From a checkpoint of a small transformer trained on Wikipedia.
Size: 17 layers, width 128, 4 heads of 32, vocabulary 622, 2.92M parameters.
Training: 159M tokens, 5432 steps.
Each number is 128 + 24 x the weight over its row's rms, rounded and kept within 0 to 255. Layers, rows and columns count from 0. The size above them is the row's rms in percent of the matrix's.

# layer 6 MLP down (transposed), 384x128, rms 0.0804, rows 67-93, columns 0-127
size [105  53  89  81  99  91  94 100  99  94 103 105  88  90  89  95 106  83  86 104  99 117 102  60  98 104 103]
[[114 175 118 119 141 141 120  96 150 114 154 141  91 132 104 103 146 117 102 196 136  75 123 142 135 117 119  98 133 128 111 125 130 139 140 144 126 131 115 113 161 126  89 156 127 119 173 136 149  89 157 146  89 148 184 132 116 121 154  85 116 137  92 120 151 123 136 105 103 148 119 133 112 152 125 124 100 105 118 102 114 122 132 137 143  93 117  87 120 168 128 121 144 112 105 163  99  98 104 101  89 128 134 179 165 155 126 183 162 132  89 149 112 153  90 142 131 138 126 151 114 119 130 145 165 110 178 141]
 [133 155 146 126 141 156 137 173 102 123 135 116 124  97 113 139 112 121  93 127 107  83 129 120 142 120 115 139 105 124  61 162 128 139 137 191 150 129 156 140  94 144 116 129  85 106 116 114 104 131 144 115 146 124 159 116 116 113  92 113 142 146 118 129 146 149 108 134 154 126 134 104 157 164  90 143 164 129 115 125 170 129 157 123 126  95 159 123 131 129 117 142 161 174  96 143 140  77 104 143 154 138 137 131  94 142 113 130 158 140 123 117 141 114 141 161  14 141 114 109 118 141 125 113 147 133 159 121]
 [131 148 139 109 128  94 141 147 125 140 133 136 162 129 136 120 184 136  95 133 128 125 110 117 131 127 125 180 154 132  98 120 170 142 139 132 148 114 136 104 153 101 123 151  90 120 173 156  95 102 126 137 116 108 122 178 111  79 134 175  86 160 118 115 142 131 157 108  87 140  94 165 131 150 112  88 123 152 112  92 152  80 121 156 112 150 150 109 126  95 146 139 104 129 150 154 169 135 127 105  59 134 190 127 101 122 144 127 127  93 130  96  82 126 120 104 119 121 116 148 143 129 129 118 126 112 143 157]
 [123 113  61 130 118  96 115 104 142 146 139 100 117 146 139 118 145 138 127 132 146 103 118 140 116 113  96 100 122  78 146 126 157 151 164 119 132 109 124 134  81  99 116 109 168  89 104 112 141 128 134 152 122 139 140  99 135 151 153  99 163  89 118 144 149 134 135 126 152 130  94 118 119 130 161  88 124 123 138 128 151 112 109 163 148 125 137 154 160 169 124  89 151 119 175 135 146 132 142 143  97 132  80  99  75 136 154 103 109 142 203 171 132 127 143 125 152 124 128 185 120 106 115 153  90 104 140 135]
 [108 100 154 148 153 146 177 126 108  97 135 137 107 138 119 134 138  96 177  96 135 133 121  82 148 129 123 131 143 107 154 105 129  92 131  97  87 105 100 129 108 142 150  96 104 108 166 146 144 143 156 139 129 157 172 134 107 135 151 147 155 121 116  98 147 146 109 118 130 106  91 125 113 172 110 116 163 100 180 102 143 148  73 163 171 168 111 111 154 112 125 139 126 150 152 109 119 102 132 178 108 114 147 130 144  92 135 102 147 119 117 122 133  82 101  61 126 125 100 136 135 152 105 149 128 124 134 129]
 [129 144 103 101 134 140 116  93 146 125 120 139 121 114 126 112 109 161 137 135 150 135 164 151 118 115 162 128 123 146 124 142 135 150 108 130 145 107 160 173  81 126  92 143 119 103 167 149 151 167 158 146 147 138 141  94 126 107  87 112 155 126 129  63 110 120  73 134  71 182 105 119 112 117 183 146 137 136  85 154 129 160 101 151 143 147 150 138 160 110 138 140 107 107 141 103 110 119 152 144 152 134 108 110 105 160 106 108 102 124 137 110 123 127 106 150 123 120 166 106 123  89 171 156  81 165 118 132]
 [ 81 159 107 123 127 104  94 108 154  91 132 157 141 142 132 136 125 157 137  96  95 142 152 135 146 126 152 136 127 168 121  94 160 140  96 160 108  96 127 141 106 134 181 165 139 150 156 143 149 119  95 103  98 117 140 152 176 115 157 159 115 131 106 138  91 125 162 102 117 136  70 159 144 139 129 112 101 100 170  64 131 110 109 133  98 133 149 113 140 140 128 139 107 174 132 126 120 115  96 161 119 102 154 144 126 104 154 130 152  97 110  89 135 107  94 176 146 148 138 122 124 132 104  93 147 126 144 131]
 [168 167 111 118 128 117 148 103 137 105 167 121  74 154 109 130 115  95 123 124 152 156  74 130 115 163 123 160 103 116 110 143 103 151 165  94 138 100 119  97  94 156 154  86 100 131 144 167 107 136 137 147 126 115 138 122 152 130 180 161 151 156 144  98 159  79 146 113 162 122 140 128 119 128 113 104 116 125 110 186  96 144 106 141 127 122  94 147  95 133 105 139 121 121 114 161 136 147 145 127 146 133 169 102 101 143 139 125 142  94 134 143  97 115  74 150 150 161 102 130 160 143 148 120 116 141 130  92]
 [128 128 101 124 157 142  96 141 135 140 143 128 157 136 135 132 130 119  85 126 175 138 136  82 124 123 138 118 128 146  91  99 142 124 142 134 139 129 111 114 139 142 137 161  71 177 116 156 104 127 140 167 100 143 112 121  95 120 175 140 117 122 147 145 158 130 163 112 136 115 168 149  91  69 174  69  96 121 146 109 146 103 108 141  99 120 113 117  76 184 109 149 124 128 107 150 151 136 121 160 127 128 118 155 121 134 134 123  89  82 132 132 123 126 138 166 109 136 169 122  89 145 141 148  70 137 135 124]
 [121 105 115 116 132 170 118 133 128 111 114 176 131 194 134 121 139 110 139 177 119 116 113  93  95 115 152  86 156  96 133  99 114 123 106 137 142 104 181 111 123 153 160 123 125 168 137 103 118 138 126 116 123 102 112  41 117 106 132 154 124 124 167 126 118 124 120 126 108 123 103 101 142 133 147 102 123 120 113 118  99 116 112 182 142 117 141 152 123  97 115 151 132 144 116 112  91 157 155 135 137 159 112 162 100 162 158  84 116  94  96 126 148 116 110 127 123 168 147 170 116 109 154 143 144 157 109 157]
 [115 166 136 125  94 156 119  92 121 136 135 128 117 133 157 137 106 140 109 143 110 154 141 110 112 103 108 110  71 135 129  86 123 126 116 153 165 110  83 159  93 135 135 148 122 149 134 162 117 145 143 160  98 160 104 140  75 129 156 115 163 130 153 139 112 148 124 125 115 141  93  95 141 134 171 152  97 148 137 154 195 138  98 126 120 146  99 123 158 138  85  95 144 167 153 135 115 149 103 145 122 155 141  87 146  99 108 150 113 102 114 117 111 156 127 144 136 158 110  88  72 116 114 150 153 145  95 149]
 [112 132 114 119 127 119 110 128 134 148 109 119 147 158 125 116 111 128 168 117 172  77 116 116 122 127 129 120 129  96 127 143 148 167 102 117  92 118 129  88 118 115 104 100 139 135 155 140 163 147 168 132 160  92 149 114 147 121 113 117 128 114 133  87 113  82 164 151 183 162 112 131 106 135 120 112 146 158  96 137 103 137 101 163 130 139 148  84 135 103 111 114 131 125 134 102 195 138 128 112  96  92 154  93 105 153 132 132 155 160 103 114 133 164 164 102 109 161 138 145 155 143 137  58 152 120 160  99]
 [107 154 146 109 175 123 110 109 126 127 124 132 119 155 156 129 134 134 116 141 116 123  84  87 121 112 111 105 117 163 157 103 121 143 150 126 160 101 124 170 157 113 163 158 150 151 120  91  58 109 165 109 160 128 127 131 163 152 145 146  94 129 121 189 175 135 132 158 162 140 133 100 101 111 140  61 121  77 146 126 117 135  96 147 103 135 109 117 116 161 141 144 131 128 117 135 132 131 125  69 163  97 105 139 128 116 111  78 148 120 137 123 138 109  99 132 107 124 122  86 149 156 140 143 147 119 140 130]
 [145 144 114 127 162 163 100 126  48 123 127  88 121 112 135 171 108 148  85 126 115 168 140 151 167 136 142 150 114 115 104 114 136 112 118 120 136 132 148 128 128 141 132 133 120 163 134 107 128 153 151 174 131 171 113 133 122  82 101 120 130 143 116 123 108 135 136  96 142 112 119  95 170 132 166 112 101 126 135 135 127 137 129  98 105  87 120 148 108 170 107 154 108 151 129 124 152 166 113 133  94 157 127 117  83 141 128 142 121 150 167 140  59 167 166 157  85 115 173 151 148 143 130 116 127 102 114 120]
 [170 123 165 139 113 123 167  88 138  97 171 105  84 125 124 107  96 114 120 148 114 124 160 145 119 122 154 100  73 112 129 142 130  76 143 138 139  96 142 135 102 115 140  93 142 146 142 128 124 115 199 156 134 132 110  63 130 132 141 155 111 147 153  92 139 141 167 137 146 128 135 111 110 109 103 156 113 107 135 154 169  87 107 130 123 148  99 170 110 105 128 117 118 129 122 120 135 146 122 120 168 142 121 106 146 129 101 114 115 125 152 161  96 126  95 156 134 150 153 178 115 132 127 120 117 110 180  88]
 [142 108 133 141 145 169  93 161 155  85  96 139 135 112 186 130 139  87 162 108 170 132 142 151 109 140 144 149 180 130  80 123 107 159 154 145 119 141 113 120  83 188 149 117 106 152 113 140  96 155 152  75 143 110 145 121 150 151 146 130 124 139  88 137 115 138 187 103  90 119 119 119 139 135 135 150 139 134 117 114 166 140 112 160 128 113 105 137 109 127 146 105 165 132 120 131 106 133 112  87 133 139 166 136 104  94 109 114 156  94 120 119 126 109  87 123 115  84  92 126 163 120 134 137 119 119 104 132]
 [ 88 113 112 104 134 117 165 107 122 156 108 128 179 105 131 102 108 139 151 108  91 151 154 172 105 125 111 118  91 112 143 120 125 165 140 130 166 101 100 150 123 140 134 111 175 150  84 135 150 153 121 172 147 124 130 142 104 111 108 148 149 163 155 153 103 164 122 131 134 126 155  90 122 106 167 106 159 136 196  93 160 123 109 137 180 120 140 136 110 142 134  94 136 145 123 112 114 114 103 103  91 147 150 129 120  74 109 101 109 142 128 148  95 128  82 114 148 114 102 136 132  98 125 141 131 145 110 157]
 [113 172 135 154 121 136 136 134 126 140 160 158 147 160 106 116 140 134  75 114 160 154 164 137  99  92 109 143 160 106 179 134 134 109 133 103  87 148 110 120 123 110 101 125 177 135 126  92 111 150 174  93 121 178 137 122 147 164  92 143 131 130  91 139 116 105 107 115 145  50 162 113 131 147 145 157  88  99 107 114 131 103 141 112  67 123 148 144 111 123 140 130 122 154 138  94  96 153 153 138 125 152 134 108 111 123 125 138 143 147 138 114 135 113 168 156 132  92 121 120  83 130 134 132  96 129 134 138]
 [105 118 141  87 135  97 145 104 131  76 132 145  92 101 133 115 136 133 104 146 157 141 164  92 123  79 121 121 145  99 143 162 167  97 151 109 142 122 112 135 148  95 121 114  87 117 110 108 106 148 117 123 144 156 122 139 128 135 185 173 157 132 129 151 113 139 191 131 131 143 126 100 120 130 154 107 107 146 129 125 124 136 155 124 175 116 103 114 122 146 125  86 118 136 105 126 132 137 123 139 106 127  94 151  93 150 186 150 147 136 107 162 140 162  82 116 117 131 161 113 113 183 154 122 160  86 105 101]
 [141 138  83 108 128 138 121 178 145 125 102 170 147 155 136  94 150 112 102 119 144 112 109 118 124 121 118  82 157 109  98 136 142 168 124 153 142 151 119 133  91 111 109 146 139 155 127  89 117 153 149 119  69 124 148 152  90  98 135 154 139 171  88 120 140 102 154 128 119 159 108 166 118 106 130 108 135 136 135  95 129 122 141 124 142 150  99 162 160 145  85 133 114 153 156 124 114 107 142 173 118 181 133 143 121 144  88 104 128 116  86 117 133 103 136 108 100 120 167 196 125 120 103 150 114 116 167 136]
 [ 97 179 109 125 106 126 126 162 104  84 126 147 142 127 136 120 129 123 145 102 168 102 128 106 110 138 108 137 123  76  60 129 164 176 106 134 154 114 140 161 120 154 121 101 143 146 142 140 164 129 135 145  86 137 118 153 109 139 138 157 132 114 189 134 122 133 127 178 110 156 117 151  96 156 124 105 115 119 150 153 130 122 116 120 116 148 156 105  57 107 139 132 106 102 145 149 107 125  78 103 151  82 151 126 159 132 144 139 134 122  94  88 141 138 108 115 107 147 146 133  97 118 143  95 123 161 149 147]
 [147 120 116  98 143 129 152 156 114 114 178 122 142 144  85 100 139 106 128 143 133 133 144 130 121 131 145 169 128 150  91 132 143 137 113  94  80 138 140 131 141 101 135 133 115 160 133 142 123 109 125 160 103 139 111 183 153 141 154 178 142 142 104  93 140 180 104 114  92 110 104 135 107 127 115  83 130 143 123 134 170 113 168 116 126 122 159 173 108 145  84 152 113 103 114 154 177 123 154 101 133 130 125 111 159 132 130 109 103 138 128 109  88 117  59 158 149 151 118 102  91 130 163 126 105  91 152 112]
 [154  88 155 120 123  81 109 124 135 158 129  63 108 117 152 129 147 146 126 111 143 157 163 139 140  99 145 144 124 140 153 162 106 109 128 105 156 112 132 117 147  78 149 112 115 158 132 127 106 185 114 134 154 149 111  94 134 129 139 140  93 177 136 132 138  87 108 127 148 120  64 127 140 170 130 127 100 128  96 100 136 178 137 154 101 108 164 132 178 152 137 125 124 129 130 109 120 105  95 131 175 117 137 126 104 116 105 103 134  81 146 175 109 100 128 117 140 102 153 111 152 134  86 141 131 132 130 122]
 [138 125 168  81 133 125 121 148 146 157 125 106 125  80 113 132 103 119 137 127 105 125 103 124 164 124 160 132  77 120 118 146 115  98 134 165 107 147  97 126 103 189  83 119  97 137 154  95 108 154 107 117 102 106 147 184  98 120 133 105 148 172 104 163 132 127 148 113 141 100 118  93 159 110 107 125 132 142 168 130 152 132 104 125  84 125 141 116 140 120 124 131 127 159 121 148 151 105 118 112  98  94 123 115  80 151 121 134 115 114 114 152 148 136 159 162 109 126 144  97 103 141 141 163 122 142 204 155]
 [136  87 111  94 148  83 141 135 122 106  78  93 114 133 130 116 119 132 128 134 129 116 138 124 117 156 150 137 165 161 110 110 178 136 126 134 131 158 139 117  96 129 122 157 147 147 100 155 117 154 153 126  89 130 176 128 109  83  82 138  98 131 161 108 169 117  95 157  88 148 122  61 125 134 118 130 130 145 116 131 165 125 146 120 116 170  90 127 163 139 105 170 120 116 125 122 148 153 131 133 144 144 109  64 117 121 118 123 139 126 191 150 135 149 135 144 143  92 131 111  78 142 120 165 116 136 146 147]
 [139 120 152 125 173 153 152 109 139 148  93 108 139 132 109 107 117 157 133 170 132  99 158 176  96 115 125 138 121 124 109 139 153 168 129 141  88 139 146 112 103 151  85 127 163 115 138 130 157 137 139 128 173 129 127  81 185 102  92 126 107 135 156  83 123 157  86 125 130 113 129 107 158 125 140 105 135 112 109 125 131 155  91 165 145 166 163 119 120 120 129 119 141 114 142 125 156 123 112 140 141  96 110  63 123 152 109  86 126  83 140  92 154 127 119 166 115  98 159 147  98 129 114 106 113 149 132  86]
 [174 113 127 126 127 156 125 115  99 121 141  95 143  96 147 112 127 117 116 133 155 164 114 126 185  93 132 106 154 122 154 124 129 137 125 118 115 131 122 145 143 102 134 143 102 131 200 131 109 141 161  98 143 129 127 141 117 181 155 139 106 136 145 153  99 120 121  92  78 142 102 108 117 123 147 130 165  96 148 113 127 160  95 103 129 120 144 113 161  89 105 120 130 168 118 149 182 119 128 135 133 146 111 154 129 104 158  81 167 106 128  82  93 102 128 148 123  66 118 125 179 138 157 111 124 103 104 132]]
# layer 6 MLP up, 384x128, rms 0.0889, rows 68-94, columns 0-127
size [ 65  91  91  99  87  98 102  97  96 100 107  92  97  91  92 109  92  98 102 101 111 102  75  95  97 101  96]
[[137 128 136 139 108 155 128 116 163 178 121 122 151 153 124  92 136  95 177 161 140 132 138 125 153 130 117 120 144 120 171  86 132 118 112  91  93 121  99 111 144 124  89 138 165 110 127 119 131 117 125 109 143 136 103 117 146 114 128 113 122 143 109 128  92  71 118 128 149 110 159 158  97  77 116 130  97 143 131  98 102 125 126 135 173 162 124 164 117 111 143 136 125  78 164 130  93 144 168 177 109  86 105 127 158 111 158 132  78 148  88 123 102 153 134 118 184 127 115 136 121 130 164 117 106 122 117  98]
 [109 119 134  82 144 180 127 121 108 137 122 116 136 132 107 145 158 114 131 128 108 153 118 119 126 130 124 116 124 142 152 111  75 152  96 118  88 111 132 102 137 126 148 133 113 114 123 114 153 158 104 110 114 133 114 101  82 126 104 122 164 152 138 116 129 130 118 114 133 129 159 134 111  92 151 151 120 133 178 103 105 111 141  94 126 160 186 153 128 141 157 131 114 149 176 148 206 102 155 175  69 120 180 101  71  84 139 128 128 120 107 125 177 106 122 136 101 109 120 128 148 138 121 135 150 129 132 137]
 [ 95 161 132 103 117 131 162  92 128 128 105  89 120 145 143 145 119 137  94 120 134 165 142 157 122 102  84 196 117 142 108 118  95 162 160 143 135 154 113  86 143 138 147 123 149 149 115 156  89 112 155 111 135 120  85 127 129 104 133 149 120 135 104 135 149 106  89 111 116 153 192 131 163 115 125 155 106 131 126 133 140 100 173  99 139 152 109  91 131 115 153  90 146  95  82 153 115 130 171 144 155 125 173 108 137 135 133 123 141  98 115 102 115 105 142 160 142 132 150  79 158 138 114 116 135 106 111 104]
 [110 153 131 136 105 143  89 125 137 136 101 123 136  90 127  97 144  78 168 165  94 133 134 166  84 125 111 128 101 103 113 118 116 115  79 104 139 190  88 110 130 118 136 117 116 138 152 131  84 116 125 100 161 105 149 133 119 111 139 164 149 180 156 107 145 132 135 128 124 168 156 133 139  89 146 136 170 114  86 102 130 133 163 141 138 169 175 162 148  91 136 124 136 160 139 119 131 125 122 120 100  95 141 154 108 120  89 149 113 153 174 132 106 129 105 128 112 160 103 125  98 134 138 128 115 145 102 160]
 [160 119 133 176 129 106 157 140 140 115  94 138 131 115 144 126 122  92 162 141  88 110 129  84 114 150 105  85 134 182 159 135 155 163 137 161 136 168 153 108 149 144 168 128 145  99 112 102 114  97 118 118 104 131  87 134 124 110 127 144 107 132 127 122 114 134  98 147  94  95 166 115 152 127 122 167 155 103 143 134 151 140 143 129 119 111 114  86 126 118 172 115 165  89 159 130 143 114 126 132  95 112 134 149 137 159 138 138 157 105 133 111 146 107  91 148 127 120 116 102 162 177 168  60 139 105 110 154]
 [173 126 135 134 140 220 142 151  68 147 164 119 155 124 176 116  84 166 137 123 141 154 112  98 142 142 138 121 146 125 113 131 188 149 142 126 125  87 102 104 105 112 129 164 107 117 163 131 100 112 130 117 111 133 132  96 134 126  90 128 172 134 114 118 127  96 127 140 137  89 135 122 122 142 122 136 142 118 157 158 119  87 114 117 103 107 133  87 121 113 136 146 135  94 163  99 150 120 128 136 109 108 131 172 144 116 144 113 125 105  96 126 130 123 124 150 121  94 108 154 113 144 162  70 148 111 138 165]
 [151  93 153 154 150 161 123 149 155 147 110  61 172 132 118 134 140 115 112 146  88 105 176 125  84 133 146 137 118 163 110 111 130 128 144 107 129 118 115 106 171 116 116 117 106 118 131 133 132 105 191 136 142 127 139  83 152 118 119 119 120 167  85 161  99 133  96  96 136 108 147 120 156 150 124 172 120 109 117 122 144 131 154 140 131 102 164 153 142 116 141  97 145 133  92 101 122 107 130 141 137 123 114 139 102 166 104 123 140 158 105 124 157 102 140 196 143 110  97 141  89  99  86 128 134 147 109 156]
 [105 123 106 104 141  92 114 147 118 126 131 112 176 118  75  87 121 109 131 168 111 109 101 113 131 144 104 138 144 187 124 102  98 160  90 154 104 156 120 179  88 140 149  91 157 126 133 132 121 145 123 138  89 125  72 109 128 115 163 118 121 134 145 132 102 147  96 145 103 116 138 136 159 130 108 132 147 110 101 151 150 125 108 137 152 196 133 159 132 119 128 154 186 137 139 101  93 122 151 124 150 135 152  99 144 132  85 143 137 141 103  96  94 142 138 107 111 155 132 145 149 152 136 103 107 121 149  97]
 [139 163  76 107 116 131  74 172 139 146 136 138 173 164 110 101 136 116 186 150 146 102 126 128 108 130 143 133  88 114  94 110 167 106 138 140 132 153 100 155 116 129 118 145 119  93 142 112 107 137 137 122 122 128 152 121 132 118 117 158 132 170 118 156 128 137 163 147 103 156 145 125 112 143 141 147 160 101  92 167 136  53 124 148 103 133 124 105 119  68 117 154 119 144 139 118 155 147 151 137 129  88 122 147 103 107 119 112 173 161 132 136  89 131 124 100 110 123 127 135 101 155  86 151 112 139 100 164]
 [116 104 110 113 152 155 155 160 118 123 106 104 157 124 161 116 105 146  91 106 104 135 118  94 163 159 125  97 142 125 101 121 160 163 176 146 123 119 116 147 149 119 119 117 154 113 165 136 135 129 137  80 138 130 119 134 133 130 111 116 128 140 117 160 135 119 136 100 138  80 162 134 157 142 164 179 154 117 108 135 132 114 106  76 126 147 150 103 129 138 132 154 124  47 139 124 129 145 165 137 114 106 147 133  93 145 139 118 102 108 117 118 143  99 153 105 116 117  74 169 125 165 198 108 114 114 149 103]
 [ 97  99 117 122 120  85 132 169 172 153  89  54 141 124  96 125 131  83 133 112 104 127 134 125  92 111  98 171 134 131 120 128 176 146  95 124  96 153 128 108 104 130 159 124 158 123 110 168 112 119 142 145 127  84 102 122 162  87 142 105 130 165 124 148 129 127  72 168 140 156 133 119 161 150 140 148 135 141 124 158 137 143 105 147 136 130 162 126 166 109 134 120 174 133 131 104 112 124 155 131 111 103 154 122 135 116  87 172 108 112 134 106 137 142 134 111 133 131 156  77 149 133 102 138 140 112 119 169]
 [137  93 117  97 109 143 145 128 123 135 135 207 105 142 164  95 138  94  95 120 135 143 123 162 126 111 149 146 155  90 144 135 168 118 129 118 139 126 120 147 119 145 131  84  84 119 153  98 102  80  92 129 117 131 178 124  85  93 117 106 186 122 101 109 137 103 110 150 160 119 130 140 140 133 150  95 157 111 116 137 137 138 116 125 142 106 149 124 127 109 152 140 164  61 120 145 102 146 101 176 162 113 142 192 129 131 126 147 132 137 129 132 100 153 134 153 129 115 156 134 107 163 118 109 139 131 146 130]
 [ 81 114 154 145 162 132  98 122 109 143  94 120 129 166 120 112 124 128  99 120 135 139 193 134 150 166 144 121 117 180 147 113  97 129 119 153 116 155 102  92  97 136 126 157  76 141 136 119 167 136 132 120 111 133 164 121 108 133 170 110 150 151  90 161 115 100 118 122 143 119 146 174 154 118 134 145 102 108 122 141 111 113 119 127 134 151 149 129 109 141 177 123 163 127 130 100 149 112 100 148 202 131 136 152 125 161 135 154 132 145 106 131  96 166 148 150 118  90  97 125  76 120 124 116 131  98  88 115]
 [126 143 156 182 125 155 132 114 150 169 142 135 102 180  81 150 140 101 149 135 138 143 137 116 114 147 105 176 166 111 126 146  91  91 103 107 110 140 107 133 135  91 121 149 122 131 147 138 156 110 140 117 135 108 134 127 118 133  77 134 130 155 109 183 112 116 125 134 123 105 109 149  99 134 139  94 134 114 151 106 137 123 156 118 111 123 155 100 125 140 180  94 150 164  96 105 141 138 122 148 114 108 107  73 146 133 161 122 122 127 144 129 154 129 103 167 111 155 159  81 112 143 102  96 189 102  90 125]
 [ 64 165 166 125 128 131 110 116 139 145 132 120 114  87 121 123 129 166 119 115 134 147 137  85 152  97  96 160  62 122 121 104 111 119 124 145 156 141 124 164 126 121 112 173 137 136 171 166 181 114 125 118 141 132 144 145  96  91  96 147 141 158 111 117 158  72 140 112 109 113 127 109  89 113 143 142 118 132 139 130 150 151 137 134 161 132 124 132 122  68 122 124 110 106 132 115 156 137 127 132 173  77 129 151 185 149 150 122 140 105 118 123  97 109 123 145 128 123 153 109 143 164 110 107  92  92 124 116]
 [147 124 170 129 128 124 121 115 114 130 107  89 139 153 163 110  99 161  89 137 183 105 146 107 147 117 130 103 149 132 124 106 100 106 155 119 137 121 154 113 125 120 156 121 112 112 183 110 149 129 114  72 104 143 143 141 131 112 146 111 145  98 118 141 155 106  78 140 139 117 107 145 151 129 151 123 170 128 107 134 155  89 108 101 148 135 140 146 139 137 166 153 140 137  94 124 126 124 126 149 161 106 124 152 159 185 108 158 150 151  96  94  85 147 131 124 133 185 127 120 147 176 136 119 145  91  96  71]
 [103 166 149 145 121 102 143 141 135 133 148 167 130  91 134  82 116 125 150 153  92 171 117  99 132 136 123  84 112 111 122 145 123 135 112 107 114 159 141 112 119 116 135 137 145 151 143 132 128 107 109 145 123 148  83 132 106  75 154 120 183 169 126 141 150 120 149 107 163 158 149 185 129 162 138 117 157  86 141 156 108 121 108 123 179 123 121 119 123 135 140 100 160 111  98 116 151 132 126 126 138 106 115 162 109 170 156 178 124 110 103 121 146 126  86  83 127 119 106 143  74 144 112 117 166 130 104  92]
 [151 110 149  95 142 101 127 108 120 136 102 116 124 138 158 138 117  82 129 155  96 174 113 169 131 124  94 152 166 165 126 120 106  95 150 183 127 110 181 153 110 105 140 107  96 131 133 122 138 114 131 106 172 124 171  97 110 120  98 126 130 115 153 116 118 135  95 149 149 107 155 140 122 113 133 108 123 119 131  82 135 120 151  92 109 145 123 107 130  71 131 134 128 105 114 140 127 127 109 150  99 122 137  99 161 170 120 182 131 102 100  78 148 132 144 107 147 118 133  78 167 166 126  79 141 120 139 109]
 [147 139 137 153 206 106 129 160 160 125 100  73 146 154 151 169 101 111 103 147 149 122 116  94 104 153 118 141 113 138 123 123 113 141 137 164  79 165 114  95 142 116 120 124 132 119 156 135 166 124 112 136 125 126 116 149  95 114 141 108  88 161  95 147 153 130 145 140  80 144 117 111 128 107 160 144 150 131 141  97 166 123  92  92 144 121 131  86 148 107 113 128 151 109 104 121 155 154 126 143  98  85 145 144 148 181 127 124 122 105 127 110 122 150 119 174 134 124 163  99  84 132 128 142 124  82 119 126]
 [126 106 106 102 150 118 109 124  83 112 151 143 158 127 111 123 135  51 148 139  91 114 126 159 140 138 134 179 159 161  96 125 193 165 120 123 121 158 132 109 121 143 132 123 136 125 150  82  68 118 130 138  98 120 135  93 133 116 119 131 157 142 137 111 142 116 134 141 141 151 122 169  72 146 134 143 121 123 130  91 118  94 160 122 117 150 144 111 100 114 157 145 138 133 150 130 174 130 139 139 157 102 129 136  81 136  99 110  95 142  98 114 157 153 130 133 129 101 130 136 168 130 135 101 141 178 133 180]
 [102 178 137 109 114 153  80 115 132 147 116 100 149 158  98 153 161 119 167 162 124 126 167 118 159 169 116 113 112 138 138 133 105 141 127 117 134 143 154 140 122 113 140 115 138 143 136 143 142 114 190  91 123 138 114 102 128 139 120 142 137 109 126 150 126 143 112 122  97 165 142 102 117 113 147 118 159 106 161  77 136 170  98 129 132 110 137 142  77 128 125 128 123 141 109 134 174 103 154 127  98 101 139  94  71 120 134 193 140 163 134 126  72 140 103 172 122 123  87 103  99 116 111 143 132 155 139 101]
 [104 115 143  82 119  97  95 143 126 119 152 133 171  99 105 116 143  45 156 122 163 103 156 143 162 136 104 131 130 158 125 128 154 157 133 117  99  78 127 108 164 123 139 127  92 115 155 145 114  90 120 151 125 113 125 135 141 130 176 127 141 155 107 137 136 109 125 138 124 152 141 127 139 133 100 143 150 110 133 128 113 161  50 153 138 151 113 112 153 100 166 131 116 117 151 115 135 101 130 151 131 123 136 131  93 165 133 173 109 172 110 109 158 163 126 124 112 160 104 149  70 132 123 113 137 129 153 157]
 [129 140 102 113 117 146 106 101 148 111  97 142 161 164 153  92 155  84 146 161 128 166 132 112 144 112 104 109 150 151 117  77 107 156 151  93  86  96 125 110 157  81 145 134 128 148 132 142 133  85 158 101 146 109 100  76 157  99  89 135 112 121 116 141 122 101  76 127 119 120 152 142 110 100 131 127 121  97 129 135 136 142 134 138 160 181 138 133 116  99 144 149 134  94 175 124 152 152 149 163  94 100 139 135 137 141 114 130 102 159  75  86 107 140 102 124 145 120 135 131 131 148 167 111 146 126 127 140]
 [104 136  98 126 140 100 136 138 126 159 100 107 121 172 124 139 109 135 108 114 140 141 192 105 182 124  92 139 157 146 118 140 117 107 124 135 121 105 124 169 164 118 130 187 102 140 116 120 118 125 164 109 139 102 143 109  99 134 118 107 137 122  97 154 176 120 136 104 164  92 133 112 136 155 122 131  98 131 129 154 165 141 168 119 191 131 169 128  92 156 115 161 164  79 100 103  98 117 130 146 140 128 123 115 109 132 142 110 120 152 103 124 111 105  72 154 143 108 101 141 161 149 123 123 134 159 163 155]
 [119 106 135 133 135 106 125 130 117 112 126 139 163 112 175 100 106  40 160 115 168 123 133 106  94 118 131 139 162 158 144 111 176 147 118 136 136 103 172 104 113 136 146 159 130  87 127 128 140 125 174 124 150  83 124 146 106 108 163 156 141 105 113 148 113 131  80 118 109 140 161 144 130 149 129 171 131 122 133 138 153 145  74 112 108 121 111 109 124 121 164  97 111 136 146 128 122 132 100 144 120  92 146 108 138 161  86 145 141  92 104 103 178 120 117 109 147  88 117  94 130 155 140 121 146 111 143 163]
 [104 126  92 125 174 164 146 133  52 133 109 168 117 162 126 127 137 141 125 101 165 163 116 156 157  93 127 160 134 117 138 122 156 107  85 113 125 150 107 125  83 126 100 145 135 142 149 106 131 107 151 103 107 127 143  99 110  91 117 186 166 142 140 153 154 123 111 147 142 119 121 137  97 126 139 157 109 108 135 157 154 117 152 123  85 143 160 139 117 144 162 115 132 141 174  96 146 151 110 130 177 100 143  89 124 104  93 112 112 148 116 128 128 156 111  91 117 113 100 143 130 149  90 135 135 158 125 168]
 [157 144 143 190 130 149 122  65 103  99 137 111 112 117  98 125 106 102  70 145 143 137 178 111 104 101 126  85 121 120 114 135 123 168 144 121 143 171 125 110 139 121 144 140 159 127 160  78 160 128 122  92 111 108 128 156 142 134 113 128 122  88  60 142 148 119  84 142  75 148 156 179 142 116 154 137 146 108 123 126 135 105 144 103 110 108 140 106 112 148 142 119 152 107 138  91 154 141 140 145 154 128 115 110 129 136 126 168 100 134 140 124 156 118 151 148 132 147 125 130  93 133 146 139 115  98 113  82]]